config.toml
d_mlp = 1024
norm_place = "pre"
tie_embeddings = true
lr_mult_up = 1.4
schedule = "cos"
seq_len = 1024
train_tokens = 381100000
Each number is 500 + 25 x the weight over its row's rms, rounded and kept within 0 to 999. Layers, rows and columns count from 0. Numbers have three digits each. The size before them is the row's rms in percent of the matrix's.

# up: layer 5 MLP up, 1024x256, rms 0.177, rows 404-416, columns 0-255
# down: layer 5 MLP down (transposed), 1024x256, rms 0.0627, rows 404-415, columns 0-255
up404 103:556502509533494487473463494492530518459537491488517522501504491527533470468486462517495456463494498479444570441519535522451507468545528485500510480486534525505467509485489490498476467507495484508509488465533446516514548515515512470457526496503480505510489489477476491508464501510524478510510510496509487507483498509443471495516497517504527492498501554508536504502492517489482506521499497489513485489488481525461561500513547485495462501521510520525513493512505531482524540479509471517470466486474509483517523553511438474490505508544523480509515488542518509462535557530471494508533487514495470470543539521529454503514507516508522500514489490501500517524482511458496512489401490526495509487492480467496521497493472508497480487536489503510511497510440446502482478528533504
down404 105:478502505510471500501454521476499486526527523478478532494490511498453511528534503519478504460448475534507487503556518496504509495492480545556456503515549494513500476490517494516502527475556497511477495499508501498526485487538515487525496489497474495458503511512474494480535489535532505497552514563494487524460458495479510519446478534511495462470509493505516475503475505534468544521495515499546541528500493500508460488536513488494481493513500503493499523530473540502482549539497519503514520498453517545499463510529432530477497478513524482488556486463494517503503529556482507464555510463443531485475461522493472458484495490475535503476501484471474526501504483500487478499495495508531512522493518503459451491464489489484542496506506534478491473493438517494524490476477486
up405 096:503450545527488458480499504499482479449477474502466492509527479496474554445491494485525480520479504515496519458512516490504524516530437515531511498498503499509525506497498481522507480476533463522522527461567515517470482504531491482529519495513498488516485514474475422503475519493544491486536486510515482504526492484506510489484495528482518484485473501497541534511509520505468511511503475496523529470540526473532519493519486479471509505485506505475463474488522562507537502472479498556480492481520537478466476489507522506534513512509524471506512545519502543488523448505520535521544514491511508485479534527472478498523541491494496511528495499472473492477424490513494500482517510538493493508480482496479491540433495485501458470489459458506460491473474486441551545523513494
down405 090:506483546485501439505530475487489524493533507482525512484478496530541559511463552540519489528497506488496544463501517503480504536532489573495481493455466488488481491491489513493505555508507471514467507519468529475490489525531487479486507541503488529505485485512472516545454475512533498510486496523488485534485471449463465517492480491491424487474551516499505514508514519495464498511496462516440464497522486497480470530461491506529524496511508542470525483468476521467548531497496526527514467485501553452483501512489531470529481521517543513506475471523512485518508490539520466463505487489476449515486496521490490506493504520535496511466515507511471479492509489516443459504519480494493538515516511504515491512496445515527488514515498545492447519483495508499526483479533523
up406 094:493486531493479488550531495496451476498491470542459497531432491477496476529488482517530489506470565454467493477491504493486512510491521470455514488527485524489482525527522508491488490517476467499486510526515527513517471506482476461487498511486508505508549536538543520497499495497444481512513516475519511455486457492511502491491528528495497518451512490501499483495518535510499496505473507507498526480500471488515489509531496485479493507529507527557472537515504520505497471451463526491479518540496500531531443521505462483455494526499485482537515494495535514543476515521519458452534490476478436524452483507473449481514455468450468496534547484501464475504469479519533484532503539507533509501485460508505470491486525529460520483501501508480513511498493498536542467538515525
down406 095:512515439503472507512453526542511506480501559471540489503461476479527495468500491455458516470528485515481508482470533496496521528518516510518498504480515454509497526513513490458472452504515457511517513483500499467482521451508518488515485506501543484538540490504456498475512506470496470502507475456471517462518511492506508496508501508516479484503470504486549539506518516472509541551534493512525490493472547497460531514508530497510510470493506515512526470459496525530513545439506492517497463486538428465501479511501510502480480502464553518513458523514490489523480520570473503499477505514505507497465476526501488502503545440481503470497538473521492486495503530495452514503527528477514529543514486499507475513496498509535484512540494530464476529510494498430516513530522493
up407 094:446454462490506533500503441524494484551513508494484465491560498539485477528466488468491479555523496507527529506484483493504533492557495457446486449480484482482507452512478495543505469485530499484485503520507502532484479540518501473499502514513502491512529504528498479514545517479504515481480522512514491482553490477526489450478527505519492516499572473517512479507490493514506530465472505506499530485490453470480533478546522465512518496525494523488497523542503486495504487483511458559521493467522521482486483526503443506485504505495494468484530459518524524474479528560534457520503513464525486474505498519487482446475511516457540487466498490477525506504518478480550474515465526501490512510449497488486498492518486534498533475515455530471500488484480488516527499483478500
down407 086:569471493525481502460545508505464538533494479471477527526452485481496529480473515474471489531523528513498515519491530505502466499456475499529531553468479489513494527491489516507510492496519512509501527497518450491498504513512480485520492501496532479538497464507507455501512484493517547514553518482491499492543496534505532495489470487493505559512441476523510490519510486466532484504505556531528454537463513472507506516519511437488539488500470507512517476481490502502534511450472499481490502461514495493477481493505528553506499520470561477490476519509510485480525475496498526508486492548510476509538477521502475503476515542483507521529514479525495480447514454521482533504560475509467491487530536520531524528489497469472462451482535473481490499518470497477468458480474485
up408 091:474505517526499478531544494492509527516481499524502576537477477478540475488525480505476490529515500507476525487502518507465504471518488471500489475477502514493439476514495498491515475513490498554470467471499422460482489483521533524530525496492532476504504517482490535558459500487487501490469532532499502492490516506530476504531500505523515504520495499468446467431494538464476490478500529515509510489529493463505490509522517437561512514516509508490540507532546517474522512510501518483495469513518464472491476517489510480483522452500478502502503479466490512475481508514536517506505463525480498497524470498519520472488470506495567522490543488481518501479491487500475508498497526524588528481493506471517515505533458526493545505530486496456487526491441469475509523470466520
down408 095:521584534503470473529503529511465524504478514521478479506519504465490509464488480464523489538498482544465534501475473477453530502478500547543547514486462539504500479497529478482510507506534524480492528496526497470538497480521500466493508485544469502466532547562533499512461513476497520516525498507493468515508489494507544516492482499479481512456508513507493512519473507494477504508511511515494526514487526501492463503474541533514512503480457471480515478490538505532460527501488561517498521514473474485477526492542502466488535549508510494474451488493473489499555497498508485435527517508538501462513523517483454492444532510485456513514468517525482470478470503457518527498482465485486449515488503522496470475507540536467495489481524540530510475487484493500512485511474502
up409 098:447529535481518473503532484492508470489487493529455547461567498539459485511504527438516478571527473484481449520510468529505525481511539461507510479479499486506477507485546532470530516516516518469513492451472506468494466506543546561509459503448482529494497494521531516497540522482504523500528502488485478471509516512514566466531521492516475546499488504515478522495500515506483475538506538520497487509509516522473517489473510470517512467471491510526506530467515524449484518516486476468487482503519495481456480534511512472500503499508521479512466485508510506539497522541535518478458517486490508496519476500431501486565494498489495505470504483518505496502521515497470508473520501500535484502500491488481463502464459519502511506510499552457493509439514525510497513501482497
down409 098:562485473478550505517464484491485525513480462465524475541509503483483521481499504496452508527525541461522508493498509488467548571549486481461537518489499544489504522529495535538465455508475501555472501492526479509508502495465474486472476497507467484497490501502505467478493526518528520524545508434511533496548478450490494475533464508498508513478491446461535517520489497492470515529530502493490508520519491469526520518475489490520428512530505492455462511515515443512526473493519512518483489503541484470494496476495515470487451542473517502517462499486494483470499496489499504481519455491536497467513512506491514496484546511501493497522492533523500534485486509554478488518519503487483505493476504525491553503502480504522478541532486457488511497534526540504471464488482503
up410 108:502566466541495521538508467483508496490480515522505516449480455517487486485482507509481490479446506479509512476476513494528530478504497486474549480505520506484516480531533535465520522507486494435513495519518496492527521511475504531511495479507488469523496514518462499528530476489536510498483490511456479464488484480521494503494537514550458471483479517555477498478544513530482483464545482501491511510499492514515512490498511501484481462503494489510462540471528512502499509511483484496498498503492486438468508482513472459482491508520540558538477544517524522482521493493510494534515511496507478513482487478470538484503438496457523447483532529438496496529495580521450533512478504511479448489503502522482530506506508477508449486507500515506438536489543533522476466506517499
down410 108:514540492552480503494492509506573465496485515491564506449486503518531451483457484474477470507518459472514511509515501450488495487558433454491474494503467542497490514487488477474492500520490485478466493547522564485503514495500518523452493513492488477501494528496531495474474506483517488483514521492500509498518506512526487560517483480493484434504526492479482541493499547549432449522526485514480475485471515458478487528491531476519520496482555474500534467505532436508534506486527499479505517512494483512505458548534503508510513462540501513461454473521505523518503471519520508502555516500490506548536468488480513490520504507466515518482491500505494485464509476515478529499517463511519471472522510469488517490493503510494513499514509510489493494534514515528520521474506507
up411 095:532511515534500521455548447487516520514503523517486531490506477501540516508501498489530486488513480529475458466507544472498484489522488504499464471527476541531548513551513494502497501511518529520517505519522463507479478481501534534488502488538485496489483496521505544529528486520448533515465500495499469513462446474490501514538496484447476502521461480501558542497505452517502505558504509462475500495497461480498484512488509511448489491487505499542513518453492489499473512502513470526470507492502441511479486496491492481535521472448482496500505537538512431508547519470437454483482488522486517499518476478513507542474480508529494498497466510507540533529461527506482522489520472554481516490500484491472503506494475512492471569502507499511511503518504484500554513487541477
down411 090:544497486472505460468498514523474563495493436525495479464505517515444561507538528479471530500517512478509493517515504491480514490524414490479525505467517516490515506463502493517508483510502477495478515522504440513490488530502532484546482526500527522527515498478482504461500495500527479460508443527541512481526462495498520518560516513489544486453487472495462501518508530462512481486481505478514507532498518525514497477496515484524501467506472484502505489475484505476501503492492476504551494497557520506500521496501489505470525484507509503508469494529498503477494540482513504508517485571560467516533496499498533548483500523438474486506522504484542484491497452548479502507477495475465536507499508502525537480498487434510492482484513526455487553512463502495499462533489506
up412 099:558466525476493540482500438525501471524521517488481511510508504518475492523500492471499501512507465510516503481471443509479492532502436530500536537488457509510518461500518479560487484502534472478509508494535499530473508480528511500487520480492506475473490530440488487491493518480476506482487543525531502492483524504523513522482511495492504517506516499532505487506461489495507517504525456485466440508508502550500486520483522483506491506497472495529511533530494497511495496493577495508499522476550466465496447518496485501490506476540501527482491491554534514509447508455526514495548492543502516521439504495514436519491546516483450541472502493478538482496521498533469474458480504459485526489475517527503496497494507483514492476444474486509507533525469441536490508476493506
down412 105:501538520515446429463519509509509535490563521544522548498500465503490487505471486493485482498488504530454474508485471496474470494490490511521451491534512517488525474502449517518507522497507494461473472508494539520470513479512524525518487446503479517491491552553529519495543470489527455508519485499520526461496523479466540523545528485524536462478543543500511449492496484509515497526526499518521509498513472515460531555476456505484486518490499469515506510507506506515523479507500511470516522517512482501486507524461519489532460511508499492483514477480489517479524509479474488472521502502508528510499463519478503486491479501471532445481469508520496502450505477493545547492493488473501555476544492473489463476518498532495489488502476515463569470490558512506525507468485528
up413 093:482513483492530475486508541517484515510467471488464484494504461531515519507505520532537497471471464511484487473488521514450534506484507520472526519493498494519485500471455509493502455512448526453533518458512536484503538486505495485503498527474521557467494473505514503529458490514482460533476500487473511480500541472457510506484471494519463515517552470487532496488494521493516496523500520501513559500490484446520488516527481464554542514515488457506465510520493500494521508513498495506526514554515524518528470543500482487512499541504462517507511482529485518486491531484509494509541456479511541538523486493542494500432473480475528528470428437496498484541545505508509478511524493490486477497492481492482476480538517537509453500545492516472495523487481536518546513491478506
down413 089:495464513517478534472535516538471500537510485468510479544444505486510543505491497483508520500548470503567529504523514498521458537545505491470464478494522459534526497484458528480465541475482491485482539495494463478503493522484513527473496481453544492477494508481500479514478465479471485514517518452447503519483493521500497515517480482479505528485481463463476503471505492511511501527443519515502499493484521504514471487512505458479487466471451535530511536457478521495540488484494486505494470482533505516521484497480473543520570457523497519493489487511496506492519538525509488583478512507505532502498460517509504498524531474436487512488493475493498534486500500495491504508531540503478496506522549476504512507516524483516512534445513496483525449536465509486502479497539529
up414 095:485517518498513569537520502513497527535474513502534472550506516518502541490513472537519504437499486500479500521483475465481514469519493510481519476478504510509504450510484507537518492483493514486476482530479499512466469486534532524459506515527523536513492495510503509543545497479557477530521481505468468515498508507469495463500519501477458463504483483482537503531498496487569494521474517518532447485488505503492503510488489458514515501517523516534452509532508461495488479541481412516497509481498460489463539539516501462441468540500515484482493557500474513471482527518514483512516503480550508505495495484497499449488487483500505459495437474478550461486532513516527536481520508514481491504516503509491502521516503486501521488456483512472511453466491508509506496553519477
down414 101:489511506523461568532502496509481479513487468492483517491489516487478496508478493525502488424507484523513454526539452482459466514451486509513501548513518538497514487497516527512475527500512496481483480499506519479506502507464515501464540499514521496458493461473495444485532487508483536496541463503503511523520499526499515470484515513527527464471527496491480506512496500481533460520521488584528512510475522508498519523531488454498501467489474569547475478526533501452518492511515514487522506462460560484527494511495533495466471508531468515544530483464503497483491531513453504458517508510540529442498476524518474522490487540482472506524474526514502484480516488521526478510482515493469504516529510508498546481519441491454490482487500511510536463507512468494499536521479503
up415 095:497516480521484468507496506501523496487492491493478479555517525508516471525505528521492464515495497514472504518482508420492526473525502547519511450452475483505480546529526497495531540519535534526453482487496484466490483493503524455487498502512487421504523485483511518554470463508484466508494496508511493490554482498502470520580488477554482505509520512504491532503511480534512500518508471498531491464505481488474507493531523498475530504474509489511525527455495503467481516561497466489475497469481535482477510523502471484493500500475536520516513491515506523520492510465515469513465440453540515459498521478507503479490461491507479511479537525502505507515489553525484490533505487517490498475504455496524485510451469527497495474486561529490507517540519543517557465493474486
down415 103:488519479508490459556481529501508539464509512475512490471501492457496487495560466513519572534497487442472495503504510541507481523476519505484435487508522490485514509466504503500478497502484501526508510543493486493500481503523527517474500504523520467533504459514485549483501503501464501526471487506472528528471490462473501512480516563524495452502491494510457581511503488510473491491492497500507482498505518507526524499475510539527532521492503514454506456501484452481505483532455503509507501472529492518471538482506535497504481517535498463514500471538464506482524499516464492471522578492504490510512447497523491525535481539493524521519472494462518446498516509539465482517506517502505480490520470535541465492518521487483498475514457498503518420507502509503473466485508531
up416 109:503482547454507520518483471489494449515468523530484489482514472543515556459495513519513524498483512488509499503489540490485537464488474549529519510479497555530508517481497486477515498523503510489501515498525489513488527516504479516489512492476464483519485524489488513500466515500523499522467518510480525452497492455529505473545509489518499548469527521458506489496481474525532432496465490458534479511441499501550521535511450513494516542462524503542479482576491491505534459489501484514511478488455509491491521508487495470503476489506485506548527519523520472484449498524479502535469470495505506499482489466503515513491468474511521511479537530482517477479562501482497479531487471504484543509497522546505477499479480480514545496429482512492489493505509516540509505505544436